config = dict(
    num_hidden_layers=15,
    hidden_size=448,
    num_attention_heads=5,
    num_key_value_heads=1,
    head_dim=64,
    intermediate_size=1024,
    vocab_size=19874,
    hidden_act='swiglu',
    norm='rmsnorm',
    norm_place='pre',
    norm_eps=1e-05,
    positions='rope',
    rope_theta=1000000.0,
    rope_fraction=1.0,
    qk_norm=True,
    attn_scale=0.125,
    bias='none',
    tie_word_embeddings=False,
    parallel_block=False,
    init='uniform',
    init_std_qkv=0.0192,
    init_std_o=0.0,
    init_std_up=0.0192,
    init_std_down=0.0,
    optimizer='adam_atan2',
    learning_rate=0.000787,
    lr_mult_qkv=0.5,
    beta1=0.9,
    beta2=0.99,
    lr_head=0.00594,
    max_grad_norm=2.0,
    warmup_steps=404,
    schedule='wsd',
    decay_fraction=0.468,
    decay_shape='linear',
    final_lr_fraction=0.0,
    batch_tokens=[32768, 65536],
    max_seq_len=1024,
    doc_mask=True,
    train_tokens=701300000,
    max_steps=14340,
    dataset='wikipedia_en',
)
Each number is 128 + 24 x the weight over its row's rms, rounded and kept within 0 to 255. Layers, rows and columns count from 0. Numbers have three digits each. The size before them is the row's rms in percent of the matrix's.

# layer 9 MLP gate, 1024x448, rms 0.0582, rows 25-88, columns 64-95
094:104103170130160089124130080124144106130171144140167136132159127122116095148117146126164139104107
093:152107171090124132105126109142126125130150114140133096128109118100147188105157142092126116130089
108:100129123145123132107128118137099122103101130121102127174162121117122095115160144113144123131119
097:138155157142128124122136148080134139123130137128142156135111111144113156136141101154092165138124
099:158146124184119119160132111141089126107129112178159106143138101126117179129178100201086099107115
097:136141139145082099156105128119127120179120106121094102104125111101115136153152127097132132109107
097:089108113134118141108102095125094139134117117174165141135126141100185153091133130156148181126111
105:121190158114126108106101165124137133107113130128173144117132128113159143134119166134180106124085
102:098121170127168138078150118108156128160138120143162141150142120120128141114114131123170152102168
108:166156126146090123149154132141146124153120109160153141135114138128130123121135149102130160111130
098:108137132141107156113135135160149113154116097100141122161107119112149141171114131102098133107103
106:081155158085139130150133168133153123104140160158153105143154136093146159100170127103159142112099
110:131134158110144139180106136117101142145151101124159126131109095110150101127108157128146163108102
100:143193178132131155139185132175126149161156119145113103158100125121146136142096166084105131085095
114:127169131137158103168147100149148167129143115136171137127129121151128143108107124153108131111121
105:116155136087117145087150130166141145209153086139082132132135104119154117151116122101130136111108
097:109159145158153181110144145114106137133091118102105117140145083117143124127090140111129134110120
103:097176131155121139122155109091123129136142171115119114142136110167180108116089112128067139087127
103:101092154142168172122159105135125150144127149136181134140120125079111143087123158164138179131102
094:128112159089174168179138110100131160111109159102120144127165141100116138133146132157154109122153
096:101122110140120131129126089168124134151105109152134157105122145096112136106142160106204099141101
092:170084116171126138133107127150114146093113118102154136079109167095152105144155122113149116159112
104:139136134153111128133137143118113124135176116153128161098148117164088137090121114130119108146141
103:150116162179135164167154091134138156109118113103107121086137107081113161084108147096129135122174
109:079090180156105110162128107094090118181149121128123118166146110087133113125178137139072131115090
104:123135138101121188152117115130074145122132109126106143130113090120162150161129132155126130112072
096:112131105124161106114124098137123130170143093151114137140080157119134146122093135124115097070131
105:173097124162156125084152194137101161126107127102144135153141131140145162127124100132195114138154
109:114132109116124164130137117142132110172135105135140122118188135072155120087156140152172095131106
099:093139120123145174125134102124064153111132152119113143086161155110155109192138118110122109161111
093:121105158102092102162184128155125165130145103139082153110132116121092111079135150142117141131115
095:106165143111092164146114146123129117147136145148159135110147162152104131131125159167126111109120
114:123107138135129167145109138173131068146157120170108107099132096092148117109110157102105123112156
113:158152129154123121147147139128154112121156121120111148129153143123128114121084135117138127133116
098:142113131187118111156143078118154107123157106120105165100070106104156135140110144142109119091160
102:126152181114125128084173110116097139132135128105146132124111090130135158102120085107133162090143
096:143150177133164141100120150138112140163151088160156165127132115092117150122096093131123140136120
099:124136147142137155132143112129140158091139130154154168154146149145112136160109125150113106120114
102:110103133172164163170135109098088155109123124112110147136174117033101125158108140145162132138089
102:131116112113174117125116138104093153119131134141141144118124148143157094127119093152103148121124
089:094193167134129106162134151173154163150112132110112106169121150127124154121110070114137169106082
096:160126093118096118126165120102144128141114135103113149152167128145090143139102162152117139096152
093:147175146132126108160125128141077071113103109110121084117122143121125145171169117122113155107116
096:132127128112089116107114154101056148128154149096191097120137113130105112089107152140104144151132
102:106130147204146133072109170152132103110130110146103076156109088140155158128112131162114187138135
090:105133134167154128165147097161117104126118135127144121118143046105143194160147161139102150113140
105:113096159145122159108167117110150102141126131127125090133141132096132136117087121101165116122093
098:105115182092139128107155100162154146128144111144073191119129120169140114165164121155130106129112
100:125139141151112146124127094138116139125141117090137082142133106087168095080138125158100130113102
109:109148135157137139097128092101082104117176136143152106074127149093124143134164161123178111084142
096:122138152101086122130133126092124098128094143100158112087099129113161132128148115108119134127112
100:097086137150101095164116111085139124109145138189101154113115131102144133182133107141132120123102
101:080140133172120133171142109141127130119108101138122131088112122112143112135174126195162084111122
099:163168140132141110113147152106118134149097131143141125128155114160120117148136111093135136115130
104:140144137087115107119147149140129136165151105117122137101057082168132102083093159120133120141148
101:089170169159128120137125127136129112143127106130136115134109135106116125129162138166171113120128
104:127131160156148102165136096145086162128073116150142117121119166111088100123130102100183103114087
088:153122136126145128140142086132143160137124105132145122063148057066083125169129104115153147065132
110:125211166137124116140128158121115128146147128136099118111107120101152130118171142151129109105133
097:138104112117102100134142102168131089136114160130118152101156148108145113124111134100152121107129
098:054129146153160135080167098112125112107104152161134125151087117113090147136122094134114159134096
105:173093154137127161155132151118116075137083135149140174087146139151136135156149093125091157115132
090:101154124129149093093134062116094106108126139132129069106157153129109135117134102123148188101177
116:145162157090094093128140145097138100130145147139126105114127134092120144120125090101074124144148
# layer 9 MLP up, 1024x448, rms 0.0605, rows 25-88, columns 64-95
088:125133150134129135113101120152123110127125095106141146112122105107123159127121154105095107148114
096:144109139127124066123115088124102103123097154140119146135130131083123126142137143117125116121139
108:085156112118137132160077120145080152142141141164105115119111139177127136107084107153157129136078
091:138119136177083143150088151115118113112104135087126150117104093125090166136135125108136149130115
095:129087122150103163122131110139131152081143118093144151143125128092099162161189089136113078111136
104:151115143134120140124149144138105144172149134132127130108128129110116148117142126133131147141120
099:165123099153120131179142139150120104119119117141136095126064114125085140103140155126132113133110
103:138102149118183134103123158089142126107109109113158147124121096144145116091103161140134115160122
100:140167125111156144124133164166113122104115180145154113128102122157092146145105158161106138099137
105:107132107089146158171165112107138140108129121142072126132133118122138155139142118114159126096104
098:157116136117154120134077094132130134148159116106105118111079118102130124131124119133157136112101
103:141174138166148103186135141147089106151111118069130174152119131161115110109121128140142151142125
107:125112133158144127159111144155136147069100124115138134087105143127149128107200141169111168119121
105:166134152158106091108169129077136142099146142152130132123120152140103117148133157160131106130114
114:133137147128124125099084119165111138116084117097109101149136162137142125148142084122140123183116
095:146081149127125146121139162095130158158176176129100178124136125138152139137118101116128113177121
098:170126133105085135144099142122138111118111106129137129117149144108095158123143129159145133122088
101:096127152130171142100184166127094167188128149175118154120124132136173123096096146123063137105132
106:122141176140136088105131117177107044130146095132118107104137174117149133168109146068168159114144
091:116136127138132180128151131096157147153125136140112109135120135100146125074133184162162125126137
094:116086118118101130122196089132148166127111116123156143120107104138168165144137126156125123137087
089:100143127129137125105114112135115142159124133150126155157168130093144122181140157144132098136149
104:150149115140168154133152151137120087149163103168127096129112132136142128151107124160120156136120
105:128095149160145154157138137136106141098087128118154151148100111096101102128158152158147108103085
106:129123155110162068104089176147135058131094128126087138128112140123078145162110118078121103108118
108:110143142127126125128135129184153125116117083095142158136174114117156125119122128133144149104118
095:129132125133112137132105125128168126130090162183112131122147122134141127148129128121129125166156
104:101097095126120132133148115133094098080102134145161174165148153166150082100127156108123142148078
109:167153111110088147072116150169135117236139127128103127087130135147152139133135106087135145099129
094:123148130096146122131104098139074113126088148150119105145134081178086130137146160108132145087146
089:101120102104078124104110143110148123134122141164152144149125169131133138153068108096151153073133
098:120149129109136130149167100146191147162128084153126103086125137138091132164142117136132124179125
119:152095141088145148127097129131136087174085148112130111152142115148097122150117171125106117153104
112:157126150104164113138103130167128125114174118113201103122101161175110092097085148134117109113136
097:118124157138114098124128105110076160187113124082113104143115158123155097126120121127111102107106
106:148108108130095158135114158138143141108112086135141160091133081121180112160128116083138152107131
093:094101157124117117134098136108126122140133064134118143102146163103154101142091134152172133141096
093:142183138104077120128100121109163098121126118114092102169175157096089172154107155082110144137130
100:140138124108171101146157121150103117133077108132171075163174141164114123108146138141127117095119
101:171116112140082164126151116174172144144146121127099130177133141136138126155119125110131116125105
093:114147131169098150118120140147146127133144170174112121114107165117116143141138095136159143085125
094:141118117105092129125141111147118068131149143139167180141127123201144129112110092139140133128129
094:123154113161098139118142144099113100126109110161149085130142134109143104129112104147166131149140
093:131127108126084114170114177193114147114162159087137136138089155142102134103119133138115150142119
100:154143101143138137139132164118141075131100106126143121107138115143127145108183131137104136143135
089:081124147141131133126109102143130194121136094113118148138150130127112125159128121135129129134128
108:154142144163123125147123140151141142155131098115164128145112204115114133114154155122151105117125
096:116174140127130151157154100127184130129118115166126075122125084105127108125163115116157124125133
111:123127113123117141127130115113166110114088115150100128118128131152116119167122125133149149127134
108:113117158124138140153105120137119134127118139133149181116106136175075090143154095160099141125142
095:113128145124123089097121110118101182148162170127168141116126113125107125125123101133101096095069
099:132130126108126135155095141139119080133154111120130152121105166132109119164108122118121144134141
101:129110113165136099102137128132190168141145102111105146153130127127158110124079073139170178115122
096:165135108095142164163118153172170118180142145142176136135106151096143115143121131144092097135145
101:132153155160151147129107145126074122157120120128201142105120147113086124106134126158080109177149
106:116162142152113117108090150100131107115124089163130135078101149089115101097138133118147119134142
104:119100125106108126133126126095127132134153117105077143143146125139156163125135150166149139132143
093:122099120145106153108089100122126137144104122138159160092102075134110149159117178113143139098176
111:178161139056110137107176151115111110167168178197137123135137189168130130100134102096092137130103
097:095130122103135161107158092122072127157124156139119149144150137111137087139062145145126145102075
095:134147102117106095113149131091108157131152135152130079094126121153102123109097130143111176145134
111:131101151073150063162100152124141111126153085129114148128131118116129124112086132097135127149162
097:152112122105144111127158136150098170124173167114119133164104098122126139107089146094097114167102
112:143133139123110145103157112159090113147106137191129145135122139145121099100146119123171125138121
# layer 9 MLP down (transposed), 1024x448, rms 0.0595, rows 25-88, columns 64-95
090:114109133072163109102093126139130106137135129144157128144092141155111114139135137158096143119135
096:171181136105153141151099090146098102114177129113157109110101188112160132125153129118122148120097
106:122119174143120130130101118156120135156159146106103148132167143146156120089109193089124111109112
092:136157115108120174107115122144209151089110115156127119148112138111158096117105068145125130089163
096:126105098141158117135177106139150109136113123128126121122094097148084123133120090164120206150144
100:138098152154151125133142169128124132104149094108143138143142177137113099139153124175144140139131
100:163126151137123174133099110091094110183109103127152118117199123122151127103159146144162139091109
102:202109123151111104114138184143103079145117122097118142131151158139133124118140112141130123136156
101:134136099128164141102185109149147104145156118164150144151106121151140130142111121139140107136167
105:153141108095127149158143124148140073130140155099130112139082138126134144090135147153171146126154
098:131136109128132163155126158114121150166162109144122138157152120117171117146107102154084110112142
101:161110145102139082128097135137103171144176057094143098180105181133184138130122125121134161154154
106:085103109117148079136198138166105122119135115160115133122122117144123138136127131133165155148148
103:116084124116114113104148124096151129129132130147112152091131148169097170098131125163128106129121
114:095140150141120122094096151103152134132117115070122130112120126114147143107116117168088100110107
096:105148088143140104131108127143129124104122117105142112120118112125126144145142147136098121096113
099:144139092146149158123132167103083138122103135112145176155092107135168153144091139164127132102110
099:103087105141123127103154126068100133144123149121136120125091168156126139098088124103134130139080
104:141108134154112171129138136113131148134116110147113107128083168131130121135119134142154122110160
094:158088117114174128127148165121136113084114109140129139127149170137123124158113089106105149134116
096:113132150115110142127098150121099090081158127121134109157112087115088100114130113143105153104146
090:188088111136132145187137121143128097149113112081093091113109130125111165098132123122108138102141
105:114153108164083168123179107140139132131151134111154158121118111121103118114126167099126145143179
104:096126137111147146120149117068113175136147121162107146127108119126095101111112114140164084103135
104:145148132079125149113141138126112116125132172126181135156147114112158157127110109141122171162144
107:129138092138120155160096143109117140128111122111118104164141118106145147168091138079130123101134
094:117126115184131138123138112166087116154144082092113136157117148098157107122148129150131116123150
103:132107119180111127093157159109143134088128147118141134136150136128134111160117084143139146148141
107:121119169104124142123114116099168152156118121121116109127111084115137104121150151090105104115163
096:143096137138116123132119108117123129100149090119106175142134171114178108120173158085132124151120
090:146155132159144128129120130126149135095139142104112077088111121122097156126126148148124114115132
097:094129106113166136100152147121100174129093126123132143124122176134116109132132152141151123131112
110:176080140131111139154136090140140156130116187124125135105161081131117128159073149116140127167124
110:127154100075144098139111129132106106088091091152163117148138116122180156132113121099113122171116
097:133101103160108113120127108118129104126157127117141182149137125149138115116104096184111165127144
105:060095125146090137148095130118130184120166144079128132129093160123156142165110144147113108120129
095:173105100096129133144097118122153094153186139133086082124139132159132138175170139148114090109142
095:139140099099128132132160093127095134146109159153084141120101099166148122149110126164122125120139
099:073119122145122139143094134126117128099134091105118137125142125101119158114121125130144103105108
103:163123109150090203116112134081148132130105138103131144111102109130141147106108105155109130097127
095:098159141134156128110148160143150149139091091075123107150143140152177169136105122128116158129072
097:090104141090135109136119119129134113077128131113147130173156159150107143157103130137092143146142
095:135116154188143115093155083105121141149186134098107128149146159106116154147139147153119142170165
094:099111113142138111122134085151112122106076103090146110141146130066129113138114146163126164108130
099:156151155089072138134128085153148128110137123124068133110098119171131113074119148115142109115073
091:128108151160091117148107141108088128141115130147158106138092162123149093090121162150158133090160
105:110160159145151136092128130126115136145097123124134147121145143150162080124123177149109134118134
098:122103146118112083137084120204130093144137080105123139146125165169173151154153111142121142100139
106:153138124157125163163114136100123161171131132132145124146108116096119149081097130149124135108140
106:112123144133144171135161177100140116119167129114118105114140154121134133148138144124081083103167
097:128144115116185136157143141114172131106095132149119112113111131098077137138115117135138170115199
100:160196126127137092109118119081134123119145133137150150133156123110148106125109099165150128065156
102:117141113136150136124096149128145132090104102100119147170093141118124126162130139156128088136095
098:102136105118115177079113070094155097124128149142134094141115107098139126093096142140139139085150
101:134139146150130148117090169123088107160127117130143151102103144162143116118127099154095142124140
105:095140127117126105088114109145130098121113112130119140164154107166129130105094131135097135158142
105:126146095142059123113122134113100093129091093137194147055114163161116095165138153150115127180121
095:097120133155113140113120163142167134122116095189152115117104134151165147135107149134168129123149
110:127136121165091121162099133118085125099169118128085140143110117094141115113121124103152128107130
096:144095146104134131133127142119125119120138090089165100128128126110142110142139089124135134131152
093:194121159071141099170139178148110075108126119109130127124139132099143136106151154160140076117112
105:066122147123151112125099137124148121081182125124110160109113085128078155129129105113112086110098
093:143121118141104153145108165139154118123089106135135160109121121130158113134177145143099087152109
112:140119156121104108173127127145128117166114161089110146126120085121125126138150140140083130137091